Each number is 200 + 40 x the weight over its row's rms, rounded and kept within 0 to 999. Layers, rows and columns count from 0. The size before them is the row's rms in percent of the matrix's.

# layer 5 attention key, 384x384, rms 0.141, rows 337-355, columns 0-191
109,146,166,164,201,216,192,243,95,158,271,311,270,286,186,216,238,220,192,163,238,182,169,225,161,169,186,219,190,154,188,174,194,235,214,208,144,222,218,250,186,209,198,222,192,234,181,221,199,138,226,264,162,210,187,194,215,243,156,188,211,134,186,130,180,152,197,138,145,192,192,214,213,175,200,216,173,263,168,143,171,273,254,147,161,177,191,144,190,110,214,237,216,190,258,226,220,251,201,181,193,136,188,198,165,212,192,203,264,195,163,214,184,180,203,209,173,246,189,199,187,178,227,177,266,233,182,232,175,134,234,205,139,248,150,105,139,159,228,193,231,170,244,212,157,174,211,187,233,177,195,201,180,181,206,164,256,183,150,201,140,181,280,208,163,187,124,170,220,77,222,231,152,226,219,216,264,221,251,204,250,253,257,163,249,169,242,195,193,239,114,212,234
109,208,113,250,248,147,221,269,193,179,254,102,194,200,218,219,136,179,225,293,195,225,216,238,169,209,226,214,236,224,151,215,176,185,195,214,239,248,152,153,225,180,186,174,254,259,207,202,220,241,268,168,217,209,198,176,168,241,219,144,122,241,216,184,258,201,204,158,290,256,116,242,185,168,191,210,219,229,135,222,170,234,219,163,184,178,177,202,189,187,186,218,221,285,234,176,175,219,204,230,250,278,208,224,244,197,147,215,171,169,226,220,261,170,209,205,131,149,152,253,185,191,196,265,194,169,194,140,235,207,271,156,233,163,191,184,226,231,218,188,290,281,170,216,155,258,190,177,236,122,177,166,199,211,193,100,158,232,232,266,186,168,158,138,226,199,236,181,150,259,164,170,190,151,236,193,200,207,135,224,124,224,286,228,189,123,231,199,229,175,266,211,182
115,187,243,201,229,159,194,221,288,196,139,226,191,261,191,272,225,198,266,244,219,237,217,186,204,200,201,101,128,201,186,218,286,185,182,225,179,194,210,197,221,223,236,159,188,199,248,138,169,203,218,227,173,199,200,224,179,222,149,132,277,293,170,258,228,174,237,209,205,217,159,139,216,212,226,171,138,156,228,195,228,90,177,245,155,79,171,185,182,192,190,251,177,246,171,197,223,208,244,156,202,221,88,206,193,148,161,265,274,169,245,198,164,178,199,247,178,182,235,225,152,255,153,190,194,152,199,317,176,250,187,122,269,197,149,205,211,216,227,209,228,216,176,282,236,235,139,176,170,174,234,185,191,213,231,134,181,217,216,255,204,264,177,151,208,212,117,198,155,235,204,131,196,198,186,243,268,189,130,221,173,200,231,254,121,153,262,170,199,214,194,158,248
108,183,217,196,197,178,255,178,237,198,185,148,146,225,208,211,201,208,259,208,201,236,295,243,260,215,148,252,172,211,233,240,248,208,206,225,157,261,214,219,225,188,143,183,221,240,234,188,134,227,152,208,139,216,244,233,201,164,169,193,155,214,92,218,151,231,231,178,209,253,228,243,177,211,170,274,181,167,238,157,137,147,286,204,164,196,233,172,265,173,176,190,176,219,228,213,151,212,213,214,178,232,306,153,187,203,167,163,171,245,147,237,193,166,269,210,170,242,235,213,187,272,176,175,193,201,124,168,233,232,163,257,264,158,213,216,220,194,269,160,269,213,257,214,201,304,193,252,226,216,127,167,237,122,138,236,201,217,184,224,199,116,167,190,220,179,153,247,159,171,229,157,171,139,141,215,146,233,163,159,187,133,188,190,261,194,186,218,188,153,278,145,251
114,192,148,160,217,202,247,188,190,229,157,185,153,245,133,251,214,215,221,146,236,192,188,171,174,128,183,204,242,205,221,239,170,188,217,108,247,189,190,182,189,166,240,209,229,148,183,260,208,218,224,137,272,186,98,196,214,207,194,187,252,270,226,256,190,124,234,179,250,171,245,209,222,200,201,275,194,221,190,233,204,187,203,218,153,187,258,236,245,197,268,200,215,235,242,186,176,220,225,189,213,241,181,122,135,166,226,261,228,210,268,186,99,139,182,140,122,164,165,235,143,193,146,206,178,187,136,211,238,175,318,206,177,116,207,138,177,208,224,171,180,191,193,178,172,222,195,200,174,204,182,185,279,183,116,163,209,162,198,185,245,252,217,193,108,182,176,204,186,254,219,261,206,221,290,181,199,160,167,246,140,235,151,211,162,76,159,172,210,271,246,174,164
113,141,181,147,202,190,149,190,248,239,240,218,81,204,162,253,172,173,201,201,170,217,145,212,190,204,217,224,224,176,254,168,231,141,236,155,217,111,228,222,218,231,195,318,158,210,149,121,142,217,160,210,148,256,196,214,149,268,162,219,174,199,185,222,183,264,154,220,185,300,213,218,192,183,179,194,251,291,243,171,186,198,186,239,180,228,199,225,142,239,172,224,123,226,127,181,216,164,161,191,310,178,255,270,261,183,211,137,157,190,207,251,215,204,152,185,171,226,79,115,152,231,160,245,211,251,168,267,155,176,258,242,149,149,122,197,241,230,218,235,158,205,155,198,218,182,180,177,187,231,202,133,174,191,252,229,175,150,174,142,170,255,132,225,173,204,150,223,218,217,212,255,228,133,141,195,148,171,137,247,153,285,169,165,242,267,164,199,202,245,202,189,172
111,191,270,156,254,210,224,169,258,148,212,176,235,203,165,192,249,172,157,172,195,199,148,244,164,189,184,217,132,204,146,196,217,222,218,226,194,160,266,211,170,225,295,219,177,190,163,171,200,160,198,234,213,144,162,223,111,203,137,238,190,229,225,192,153,229,250,157,221,99,149,182,258,90,167,210,192,159,146,195,169,197,156,193,162,127,224,233,236,191,165,198,211,187,139,171,221,221,184,222,201,187,212,188,236,147,239,171,154,218,198,149,209,175,236,168,156,175,192,73,142,205,228,150,179,241,288,275,223,99,234,175,160,215,166,157,258,215,194,129,208,166,192,178,217,221,183,165,155,192,208,202,217,202,185,200,145,180,149,204,88,191,199,263,202,285,251,230,245,254,206,199,238,157,186,196,209,247,208,156,160,184,202,264,267,150,189,223,215,126,221,200,139
107,206,197,240,235,247,251,210,314,271,242,148,117,167,196,243,248,215,227,235,146,185,211,186,154,182,206,167,192,220,188,194,200,197,180,226,109,231,174,279,232,217,301,227,119,258,272,198,228,201,206,189,199,170,184,218,195,217,212,163,242,188,235,222,128,250,236,193,107,196,152,146,203,264,219,216,175,241,202,184,163,147,155,168,234,241,239,123,223,233,99,209,202,194,220,264,241,148,199,211,152,172,278,204,157,234,189,253,187,122,174,182,228,216,205,173,171,241,214,215,323,214,190,249,183,202,121,137,185,162,201,179,186,184,196,205,144,200,187,160,149,208,256,210,247,168,260,259,186,247,192,182,170,175,185,127,182,263,223,201,253,190,201,139,158,226,271,207,253,202,187,211,228,196,164,254,226,190,150,248,196,231,183,182,160,216,192,183,172,194,196,272,132
106,180,183,262,212,209,197,83,197,126,243,175,128,238,136,242,188,269,299,174,112,139,181,239,203,215,235,219,223,167,202,196,172,183,195,174,299,253,266,195,273,162,220,240,212,183,275,254,183,168,157,182,183,187,242,227,289,179,233,232,214,230,217,179,134,217,213,220,232,259,215,155,191,173,198,112,132,206,144,170,175,211,170,218,164,240,218,183,210,190,202,188,205,214,119,194,208,195,208,211,302,166,278,230,188,170,192,198,144,118,188,167,207,244,231,228,186,253,171,165,207,190,164,177,160,214,238,229,201,224,173,154,189,176,241,136,190,153,269,222,119,243,181,215,221,216,98,252,260,204,233,200,242,211,214,211,213,162,177,237,247,192,183,198,149,237,146,202,183,192,166,202,139,232,171,142,207,199,276,187,215,165,211,216,198,178,168,136,218,237,179,286,233
114,234,237,216,210,209,189,231,236,168,277,215,197,214,185,190,256,221,266,148,205,211,153,267,194,191,225,118,289,133,251,250,210,218,196,234,183,179,230,234,144,187,163,191,205,204,282,281,234,252,166,138,182,276,226,224,191,233,226,211,149,203,292,207,178,224,215,175,240,245,195,264,177,147,174,220,260,199,150,179,200,217,146,154,247,225,224,183,219,176,210,190,176,247,217,184,238,187,263,206,168,179,221,292,225,200,270,251,324,274,135,170,203,236,103,165,226,208,189,203,182,206,133,194,178,251,153,144,118,218,147,253,147,178,198,176,205,212,227,115,156,201,223,208,213,205,234,231,226,230,170,238,241,259,197,222,167,158,259,166,175,106,186,205,227,161,185,234,204,147,229,103,218,195,182,215,222,194,249,175,230,156,225,145,174,168,151,213,103,233,200,128,244
111,120,216,169,178,168,241,180,175,210,196,200,153,190,252,163,207,142,222,211,151,198,128,159,217,153,205,226,231,296,209,176,179,206,192,221,215,225,167,268,218,241,208,189,248,248,208,179,245,199,87,245,118,214,235,215,273,242,184,203,246,139,173,133,139,128,211,172,201,264,227,176,103,253,236,221,179,208,290,260,248,208,118,225,176,176,145,203,234,242,205,252,121,268,166,204,195,213,248,160,176,176,215,161,185,237,160,242,256,291,219,193,284,214,205,216,206,222,178,166,197,200,190,192,209,216,174,201,276,191,167,236,265,145,108,195,190,159,142,151,195,185,228,168,240,186,230,188,243,302,220,183,269,224,135,312,168,213,235,192,172,224,229,220,186,184,231,215,213,119,184,194,230,198,115,253,164,147,110,187,266,169,250,170,191,173,142,141,208,185,185,175,160
112,213,209,209,251,222,174,197,195,239,231,183,152,234,167,175,208,232,183,192,206,184,157,247,219,188,199,194,198,184,233,240,227,125,249,191,258,97,208,249,145,172,167,232,199,82,266,277,243,200,190,274,242,227,188,255,172,206,133,151,165,190,207,178,275,190,124,144,245,195,190,249,146,195,196,182,216,286,173,141,237,215,196,204,226,191,140,208,216,236,231,181,172,196,183,196,198,168,283,216,139,253,175,188,161,244,165,176,158,149,209,244,201,182,253,178,125,183,157,193,198,234,178,202,222,206,150,281,163,199,167,217,181,179,187,226,184,211,257,183,250,195,176,215,247,228,168,260,271,97,282,191,182,134,209,195,246,192,204,169,229,227,285,115,244,189,223,199,218,221,232,196,208,259,212,243,270,203,193,213,188,146,192,215,233,200,145,208,140,223,187,226,234
113,173,175,192,198,203,144,184,213,190,115,169,205,170,242,138,239,117,128,182,247,189,240,176,231,170,225,153,181,117,196,171,212,140,204,204,161,176,241,239,161,180,150,168,210,145,193,140,142,176,243,231,195,209,257,186,225,221,247,243,177,187,170,188,182,189,176,169,206,234,199,214,216,334,217,165,281,177,248,164,172,226,136,250,188,194,220,201,226,168,271,164,182,153,269,248,183,161,169,217,200,225,225,221,310,159,284,235,219,106,223,221,148,161,218,164,169,191,269,217,268,216,166,215,287,204,230,178,177,196,170,203,178,167,162,204,159,232,215,212,221,258,158,258,186,192,196,157,243,266,183,193,237,128,254,234,132,246,168,214,141,203,193,160,241,182,249,219,162,187,154,191,239,197,214,210,186,209,200,159,153,106,263,145,166,197,206,202,211,215,178,233,218
119,166,134,179,202,224,259,195,227,217,207,229,202,78,240,215,227,131,167,194,197,188,213,174,253,169,194,168,179,194,214,158,196,172,140,239,196,225,144,243,152,184,204,156,197,148,128,259,189,177,187,249,181,204,172,164,181,203,196,148,192,193,135,254,233,191,236,214,230,221,125,103,192,184,215,256,213,192,188,245,171,189,127,239,198,294,210,234,176,184,196,247,129,168,144,110,233,242,186,200,233,136,197,176,212,224,196,191,162,195,202,144,171,267,163,174,201,178,158,188,203,208,223,259,219,262,225,202,109,186,206,208,201,161,164,199,209,198,264,208,261,229,207,206,126,151,192,210,204,265,161,151,233,155,169,214,157,237,237,149,200,207,196,223,215,205,180,184,146,171,229,156,232,115,156,197,179,180,137,171,192,195,206,184,231,277,155,160,179,127,177,150,179
110,196,204,180,128,157,209,213,169,173,205,282,261,238,155,194,186,185,235,218,204,203,136,162,200,280,223,216,235,247,150,176,260,233,232,203,214,284,139,220,178,123,222,236,231,223,278,261,218,184,222,213,202,172,210,224,236,214,194,181,222,165,192,217,247,193,248,190,261,169,168,284,174,164,161,180,255,177,220,160,225,204,246,134,286,189,174,160,248,230,227,147,280,232,164,161,204,132,201,213,167,193,203,222,155,237,226,175,204,158,166,278,113,145,182,120,237,224,206,189,212,260,193,153,174,226,283,190,222,254,199,148,232,203,171,312,182,173,169,212,158,243,191,207,185,123,250,221,154,154,165,175,197,286,203,292,216,192,206,204,149,255,158,196,201,164,204,110,151,233,210,226,170,242,206,131,168,179,227,121,248,206,209,194,238,223,236,247,148,180,200,227,202
107,194,248,282,203,192,166,211,256,226,218,197,216,193,210,209,226,171,156,155,223,193,266,241,196,203,210,203,235,211,203,264,154,207,163,255,138,123,164,212,205,173,251,208,231,154,190,252,155,216,161,152,180,237,198,219,135,192,228,161,195,193,177,223,138,170,220,184,259,230,161,178,135,223,304,129,139,237,225,179,234,204,195,196,209,211,239,222,208,191,152,164,166,276,224,191,209,204,240,264,180,219,175,183,236,229,214,129,208,192,179,202,106,178,218,234,254,242,147,138,207,291,155,205,297,243,160,176,166,211,137,261,263,223,169,144,202,263,187,239,172,148,164,248,152,161,161,230,240,188,230,152,203,184,176,191,250,126,209,204,304,183,274,200,272,201,180,203,186,140,216,170,207,166,245,172,298,156,186,271,169,173,228,269,203,235,238,285,196,199,185,180,242
105,238,229,287,227,220,205,184,171,135,287,163,254,154,190,210,205,176,160,214,136,223,162,151,189,217,224,211,175,205,218,205,194,298,197,206,192,197,150,206,165,228,279,212,128,251,180,214,166,211,181,262,192,215,230,150,234,184,255,178,132,180,229,287,212,166,186,218,171,196,171,195,248,229,223,169,193,172,168,220,190,154,215,250,136,243,147,172,245,109,156,220,212,125,183,170,268,208,164,242,267,205,193,185,276,136,153,210,190,249,226,195,151,239,199,256,222,292,221,238,182,133,193,222,216,231,226,207,221,286,187,230,215,237,142,191,164,195,239,259,213,166,237,226,207,181,253,227,220,234,204,274,187,174,270,201,234,227,189,111,226,207,154,203,248,154,207,248,148,286,183,210,203,215,227,232,178,235,135,151,188,217,206,190,228,172,182,213,165,215,211,178,219
111,122,172,234,87,214,175,254,217,134,243,291,185,198,245,99,183,234,173,147,174,232,188,170,192,220,217,235,194,189,220,243,140,198,112,58,230,202,184,149,222,226,190,266,226,191,166,229,160,239,125,205,172,145,216,269,210,231,183,196,232,265,202,204,172,218,206,171,232,134,251,258,167,178,213,199,104,244,155,208,299,160,154,220,171,248,222,175,256,158,108,84,277,178,245,161,203,234,254,199,209,214,177,237,141,220,173,201,200,181,230,211,216,213,128,204,116,200,218,231,200,158,156,213,209,192,133,223,214,211,171,206,243,168,225,222,190,196,214,193,172,216,185,241,199,205,168,230,224,241,152,225,220,228,146,251,221,240,227,164,173,183,221,228,154,232,134,176,167,253,201,225,240,179,258,225,231,227,178,252,156,224,193,167,142,218,186,165,220,248,137,141,182
107,249,191,214,244,289,274,203,139,202,207,125,199,138,139,210,145,181,229,166,202,223,155,154,275,182,222,249,190,183,225,234,174,194,237,183,153,209,194,145,180,231,204,253,164,202,149,110,192,199,221,173,189,187,159,192,276,175,242,217,314,182,188,210,151,266,237,166,251,141,272,145,191,160,179,170,230,197,165,167,217,234,251,97,178,220,230,194,235,174,193,179,200,151,266,242,207,173,210,223,163,233,182,195,184,207,228,173,201,171,207,200,162,165,193,130,212,219,136,185,163,158,194,160,239,278,194,222,137,105,229,158,256,215,199,251,209,187,253,151,280,204,253,140,179,258,196,217,256,225,228,145,204,262,215,202,234,230,236,180,160,216,147,228,145,234,214,214,183,215,224,225,200,220,177,153,158,197,219,112,151,208,204,174,210,229,266,180,219,185,162,253,196
# layer 5 attention query, 384x384, rms 0.138, rows 338-355, columns 0-191
109,172,243,215,167,234,194,185,213,90,99,185,286,209,163,228,151,218,178,204,190,214,250,218,268,248,210,242,239,227,174,217,207,218,248,176,102,159,196,144,169,159,205,219,209,206,102,274,153,181,160,243,178,180,228,236,170,233,270,219,184,107,177,213,123,239,210,185,141,151,202,140,216,177,188,215,125,232,234,103,169,193,220,239,251,131,199,193,189,202,251,241,252,83,118,193,159,213,148,277,237,182,193,256,217,227,154,250,271,212,221,175,200,158,234,234,220,246,143,189,214,242,182,226,212,181,269,246,197,182,244,202,162,127,183,128,205,235,185,244,183,156,216,207,187,143,191,158,218,257,166,261,227,215,243,208,238,186,160,173,198,230,183,300,193,194,187,172,152,222,169,215,212,207,185,193,82,214,203,174,200,193,220,175,162,222,190,197,153,252,192,170,224
107,215,205,153,237,198,185,163,185,223,104,266,282,191,244,209,228,238,208,211,208,263,154,232,240,218,83,167,183,203,143,172,226,209,119,188,280,222,208,169,206,119,216,169,228,218,195,267,221,208,208,177,217,184,161,137,211,202,265,179,199,179,175,245,222,135,238,210,141,191,200,239,221,192,226,209,197,149,205,211,228,163,262,198,224,154,216,210,253,164,260,252,195,182,220,177,138,188,163,210,205,279,208,149,149,179,162,212,218,202,272,188,151,170,246,188,245,159,239,159,171,200,188,242,161,183,204,205,250,200,190,170,181,216,192,191,228,199,207,182,208,242,194,173,229,215,162,234,212,158,229,207,176,178,183,221,170,348,269,183,190,265,229,263,121,138,229,169,172,260,173,199,227,231,236,190,270,239,241,241,210,227,238,179,197,183,257,119,263,177,142,156,206
114,203,223,194,214,235,175,224,263,188,220,196,150,241,101,149,231,220,173,229,210,210,254,248,212,167,163,152,225,170,174,180,186,191,203,209,157,157,196,162,183,211,178,189,243,206,187,195,196,230,159,199,182,247,265,249,172,177,125,213,270,163,207,226,189,175,172,132,135,228,240,189,154,145,228,205,140,252,214,197,190,230,174,144,180,218,198,146,223,144,250,216,141,163,156,192,190,212,149,241,204,159,200,203,193,188,159,269,219,235,221,177,164,222,162,223,152,261,197,245,265,293,182,195,281,266,234,207,177,219,153,240,220,205,189,236,122,258,248,157,178,282,214,218,249,195,172,195,201,159,133,199,234,112,145,158,131,181,151,218,325,215,147,216,210,175,207,96,251,205,165,191,193,228,161,224,88,223,218,227,229,178,282,159,129,228,235,139,140,231,183,210,158
107,159,234,261,78,188,183,235,152,221,190,226,155,191,162,215,187,253,218,149,195,211,190,153,186,217,194,122,200,148,196,252,198,127,215,244,189,166,138,184,210,280,178,201,264,200,221,192,214,257,240,202,230,174,252,217,211,193,196,305,236,156,230,163,239,238,205,194,196,236,173,132,211,246,270,160,180,299,275,185,234,212,114,208,190,253,203,177,140,213,204,234,183,212,213,220,199,223,216,182,147,207,209,296,156,222,226,166,263,215,198,227,184,221,155,186,241,206,257,203,298,257,220,163,213,134,204,166,211,151,191,166,266,249,184,154,186,222,166,149,213,173,254,246,236,258,218,196,232,270,225,170,144,200,161,118,155,134,210,174,238,157,204,194,136,192,225,246,156,134,206,221,120,166,250,241,193,209,178,276,179,211,195,246,247,169,182,205,228,191,222,237,169
110,150,180,160,238,209,146,297,161,213,122,204,114,180,201,191,205,245,194,231,240,179,207,219,138,227,183,300,207,126,135,179,255,274,229,169,193,271,215,205,136,118,195,257,184,191,259,247,247,157,217,202,214,209,205,201,157,196,176,227,150,226,175,218,204,159,210,206,111,227,244,214,275,219,183,237,173,196,190,176,242,226,264,203,202,203,187,214,173,111,262,244,232,213,167,172,306,155,156,243,201,233,224,248,190,228,210,266,225,261,212,228,183,223,261,150,249,264,137,160,133,282,238,234,256,142,164,220,174,216,138,282,220,174,141,143,181,87,200,218,174,173,248,156,197,158,229,263,178,191,209,145,267,147,175,164,197,261,176,167,202,236,121,230,217,229,213,225,143,180,163,208,198,294,165,220,242,148,190,238,206,161,211,207,183,225,218,244,183,222,216,126,198
105,180,168,247,195,158,192,162,269,252,128,189,166,176,168,212,96,101,238,230,135,186,217,213,214,195,251,165,155,204,180,174,250,173,116,265,217,273,202,258,210,174,280,212,206,248,259,242,267,276,225,171,240,108,185,207,165,214,239,228,232,201,204,215,150,190,118,220,240,153,230,172,189,215,211,193,200,165,198,251,198,173,145,180,131,183,258,193,178,153,203,248,139,150,139,176,164,187,181,198,169,189,253,176,209,159,238,108,106,247,171,128,238,169,175,232,166,206,137,226,141,190,224,200,220,200,153,172,171,166,169,192,175,204,179,218,230,190,238,215,178,290,207,250,86,218,196,199,194,198,196,156,171,177,177,197,263,278,236,235,214,185,178,186,169,172,221,201,205,282,201,191,124,165,227,207,199,156,222,181,192,181,202,237,190,239,154,117,182,127,178,199,211
108,259,175,213,159,167,216,233,181,207,143,142,245,187,192,218,260,186,204,167,218,218,174,196,213,158,271,184,207,182,176,159,136,249,216,161,226,139,235,218,185,238,154,210,144,156,276,222,229,224,218,151,174,266,201,255,242,170,160,181,231,194,253,208,255,163,229,204,157,308,222,215,155,181,225,186,192,235,198,219,190,191,237,177,192,219,219,214,287,166,180,260,161,166,205,173,151,195,185,183,192,263,120,230,143,195,213,148,181,187,218,171,210,212,278,243,162,267,206,169,186,223,189,204,138,214,186,198,203,242,260,179,179,245,205,208,160,261,239,232,259,220,221,205,152,216,187,311,172,220,143,281,181,181,204,202,159,189,237,198,224,220,197,167,219,256,203,212,208,271,222,195,193,220,159,241,189,227,199,223,211,160,198,173,146,96,221,165,256,96,235,253,262
105,248,145,164,238,253,202,222,181,207,237,266,201,237,275,228,222,171,249,223,157,215,263,232,193,198,226,209,236,189,233,237,253,243,223,126,188,255,198,160,182,130,286,170,221,202,254,128,154,179,218,232,101,143,173,177,215,184,287,207,185,203,160,222,146,187,268,288,185,180,196,210,259,199,207,230,209,161,160,203,225,234,217,239,171,246,227,180,181,260,234,244,211,152,288,156,162,120,202,169,231,137,201,145,203,219,205,214,173,279,233,150,171,138,259,204,238,217,207,205,327,198,143,184,220,239,232,189,232,178,162,219,148,220,151,232,139,206,236,193,181,164,235,223,181,193,193,273,192,147,235,231,193,105,186,202,185,210,248,158,188,225,152,165,280,213,241,157,149,192,217,176,209,227,262,196,191,176,205,189,188,213,170,227,194,254,172,214,214,149,240,253,218
100,181,173,216,239,220,117,192,177,190,266,201,202,205,159,163,269,251,193,251,239,228,214,151,176,182,187,169,180,261,131,270,216,237,157,218,323,243,131,196,191,143,196,166,192,235,200,189,269,166,234,177,280,201,165,202,194,93,164,186,285,178,180,181,215,192,221,283,213,176,198,193,229,139,165,228,255,188,233,240,170,202,199,197,131,233,200,251,159,199,209,205,232,191,198,185,176,198,198,169,209,138,92,188,236,175,182,239,136,217,146,158,259,194,225,205,183,197,183,244,200,250,176,273,263,245,190,263,250,217,184,166,137,249,189,180,190,189,194,267,197,289,204,153,155,182,183,231,168,143,205,163,143,180,260,165,148,149,178,133,172,219,242,260,181,229,238,138,253,213,197,206,188,219,260,176,240,201,151,178,216,219,191,231,142,130,198,257,218,169,198,208,200
109,198,227,239,200,200,196,202,201,247,138,234,208,158,293,251,242,189,176,217,217,164,200,127,232,114,219,165,199,222,199,192,200,218,184,166,192,271,200,193,237,254,176,186,187,238,231,231,165,179,211,242,134,145,167,137,172,197,254,236,266,154,159,176,184,125,221,143,228,220,256,173,195,214,224,174,130,166,166,201,234,160,182,169,195,229,176,220,150,196,197,204,149,184,212,146,233,216,217,196,164,164,234,192,217,213,185,221,219,109,201,285,218,189,218,205,204,144,129,303,137,217,154,158,198,221,211,241,185,177,190,223,128,213,167,168,174,219,166,240,239,215,216,208,199,199,137,180,231,213,162,215,189,202,154,114,297,203,208,144,164,234,179,228,157,257,206,180,203,225,135,162,184,162,263,173,162,242,182,257,129,141,156,175,306,210,190,231,191,175,233,172,271
108,208,219,176,205,147,197,133,200,153,255,262,165,204,214,177,164,155,205,188,200,203,258,194,159,203,157,207,228,73,186,255,228,181,156,269,148,217,197,135,174,191,202,229,237,206,256,260,197,289,203,222,266,215,252,136,234,190,182,203,269,229,179,171,186,197,196,163,164,110,194,229,196,212,250,188,159,264,199,208,196,156,200,241,223,167,196,267,204,235,226,114,200,174,286,179,113,144,245,195,233,155,225,233,221,106,289,169,205,207,158,158,203,170,145,194,162,134,278,231,207,158,208,252,224,190,173,98,192,215,193,184,253,160,264,260,194,242,188,185,243,175,201,227,138,187,230,178,101,203,221,228,245,214,201,277,221,225,164,238,241,100,225,256,240,170,207,218,146,214,149,209,118,222,228,214,187,183,256,222,232,203,236,235,194,220,157,222,151,165,172,225,184
112,182,156,217,160,202,237,229,154,232,258,203,172,156,256,198,205,152,203,238,156,236,169,226,125,116,219,183,179,235,202,240,227,232,179,102,216,155,252,256,170,181,208,169,150,223,183,172,256,189,249,209,196,135,212,108,152,185,184,174,178,189,182,191,218,219,173,184,102,172,259,161,171,191,224,238,181,150,206,195,244,206,174,225,213,203,198,158,196,222,240,254,217,196,163,141,118,192,154,253,224,252,236,200,138,168,162,237,201,151,184,164,187,191,232,208,139,165,163,200,116,203,171,263,278,165,169,159,215,281,197,157,167,193,227,152,223,166,128,141,227,232,262,275,267,202,200,152,195,148,245,188,283,191,174,183,134,208,227,226,127,195,190,192,216,181,214,163,213,108,209,212,200,133,198,240,138,208,263,152,261,237,212,259,337,149,151,162,225,239,146,200,213
112,187,149,181,213,146,249,210,213,211,217,123,177,218,193,242,238,233,267,262,249,213,189,151,212,193,197,161,212,170,229,201,225,236,182,244,195,234,226,242,219,184,223,303,196,167,179,215,213,228,181,217,142,211,178,178,131,252,191,224,174,162,147,164,195,211,246,276,152,214,241,199,183,247,184,172,177,144,227,235,176,254,198,220,252,221,269,222,271,139,208,161,232,162,251,206,171,142,226,219,253,265,210,149,205,249,232,149,184,218,174,183,140,110,193,206,205,114,183,192,172,203,164,238,236,161,161,195,210,229,279,211,147,203,244,139,244,174,135,206,157,198,194,195,205,218,208,243,205,289,195,190,177,156,221,174,163,221,227,182,133,225,138,248,118,152,235,206,200,182,211,197,205,194,183,157,190,245,258,180,199,265,103,237,194,183,235,145,178,194,252,100,130
122,179,182,199,195,256,224,161,90,210,240,143,207,185,229,217,187,240,232,215,199,203,173,285,154,182,167,200,210,187,209,261,187,262,189,226,195,138,120,215,160,253,208,126,188,167,184,166,200,182,180,182,174,257,162,259,228,251,155,252,243,179,202,221,158,250,249,130,227,220,258,178,161,169,198,179,219,223,177,205,197,148,198,251,147,191,215,266,204,215,115,207,171,143,218,154,243,234,275,219,185,162,169,170,231,188,236,214,197,171,161,191,229,217,155,165,183,172,200,238,236,210,107,175,223,212,225,151,189,224,173,171,247,203,181,186,199,204,255,220,252,234,269,179,232,163,249,150,125,185,207,212,218,264,176,162,264,200,166,222,228,245,315,120,214,235,119,310,255,147,182,169,220,250,214,226,101,205,198,204,142,195,221,217,150,165,201,154,248,252,186,317,209
110,236,195,294,195,260,246,233,254,227,170,216,247,213,197,188,187,103,221,228,182,238,86,280,170,286,222,274,191,251,238,253,196,252,158,193,246,199,233,206,188,162,232,214,218,239,199,225,253,113,234,196,136,193,179,199,202,179,271,157,198,122,191,206,195,212,175,259,238,191,170,191,233,177,218,216,221,147,180,240,224,264,166,208,181,172,217,203,163,209,200,271,207,190,175,223,224,192,184,158,166,247,217,221,155,251,199,188,240,239,195,170,162,229,210,188,177,139,182,207,197,153,209,179,165,176,205,219,254,237,179,245,234,152,185,197,88,170,142,128,223,128,177,163,323,220,308,281,182,218,177,218,99,159,176,181,177,226,247,218,154,236,232,242,194,236,191,176,169,199,164,219,160,193,206,214,198,198,182,234,211,202,223,159,227,251,178,163,236,233,244,164,144
108,218,158,183,163,176,242,282,138,203,274,222,210,169,148,142,202,231,258,239,157,162,286,127,190,166,210,175,169,275,179,211,125,162,198,199,229,263,262,248,182,179,147,233,190,162,197,158,154,133,291,193,201,210,245,145,207,186,247,176,151,176,143,180,220,272,213,250,193,231,179,201,206,209,235,221,214,240,144,121,204,190,204,178,185,267,192,239,185,197,192,195,172,214,226,179,213,228,224,181,245,181,227,242,172,281,225,246,251,216,189,210,192,180,190,244,179,172,145,220,151,208,176,215,175,220,212,205,182,151,270,178,159,124,125,171,155,250,241,241,93,224,229,154,206,164,235,256,173,191,86,222,314,121,175,244,241,211,197,230,227,259,164,145,146,207,159,218,110,207,178,180,161,218,178,162,145,145,197,180,244,202,243,251,197,225,238,105,261,163,175,208,226
110,228,195,174,149,210,156,156,192,183,287,142,172,164,224,148,200,179,201,108,167,259,238,177,197,192,260,204,248,215,183,131,227,167,199,213,170,112,228,267,260,202,219,177,199,152,137,257,134,222,213,204,254,194,217,193,221,214,240,195,159,161,314,229,134,255,190,265,245,232,226,163,170,122,244,194,132,240,167,179,209,195,263,185,137,146,168,172,171,94,247,203,185,275,193,228,157,206,154,217,194,263,185,261,180,260,188,280,198,265,241,249,218,236,211,149,184,248,230,230,240,260,194,225,199,189,280,234,210,139,145,215,216,216,208,250,185,205,245,201,140,234,133,248,223,130,141,173,212,143,237,184,215,146,214,189,167,215,217,250,174,184,102,195,160,222,247,215,136,260,227,216,214,253,208,140,183,181,206,215,229,254,246,230,189,227,199,233,212,255,211,132,166
116,176,238,148,199,198,189,168,233,200,213,265,158,214,216,232,248,167,225,166,203,188,128,142,131,132,131,209,179,203,121,117,288,185,257,234,194,223,156,238,162,222,166,192,168,194,203,199,232,158,208,194,266,212,216,161,137,179,114,235,216,158,94,196,268,238,202,251,158,258,209,191,144,195,238,249,193,151,212,195,219,219,251,190,215,174,185,216,289,195,256,248,158,187,182,119,174,193,222,192,189,226,236,226,217,227,162,229,231,193,270,203,168,213,140,278,204,176,208,110,154,187,214,204,220,189,192,199,262,185,147,166,162,225,171,260,225,160,178,140,241,149,254,186,236,192,180,111,167,180,190,110,191,221,216,219,248,147,259,178,250,252,162,255,106,252,256,191,219,220,216,232,261,141,179,183,241,201,196,244,175,176,141,180,133,179,172,242,249,206,197,162,211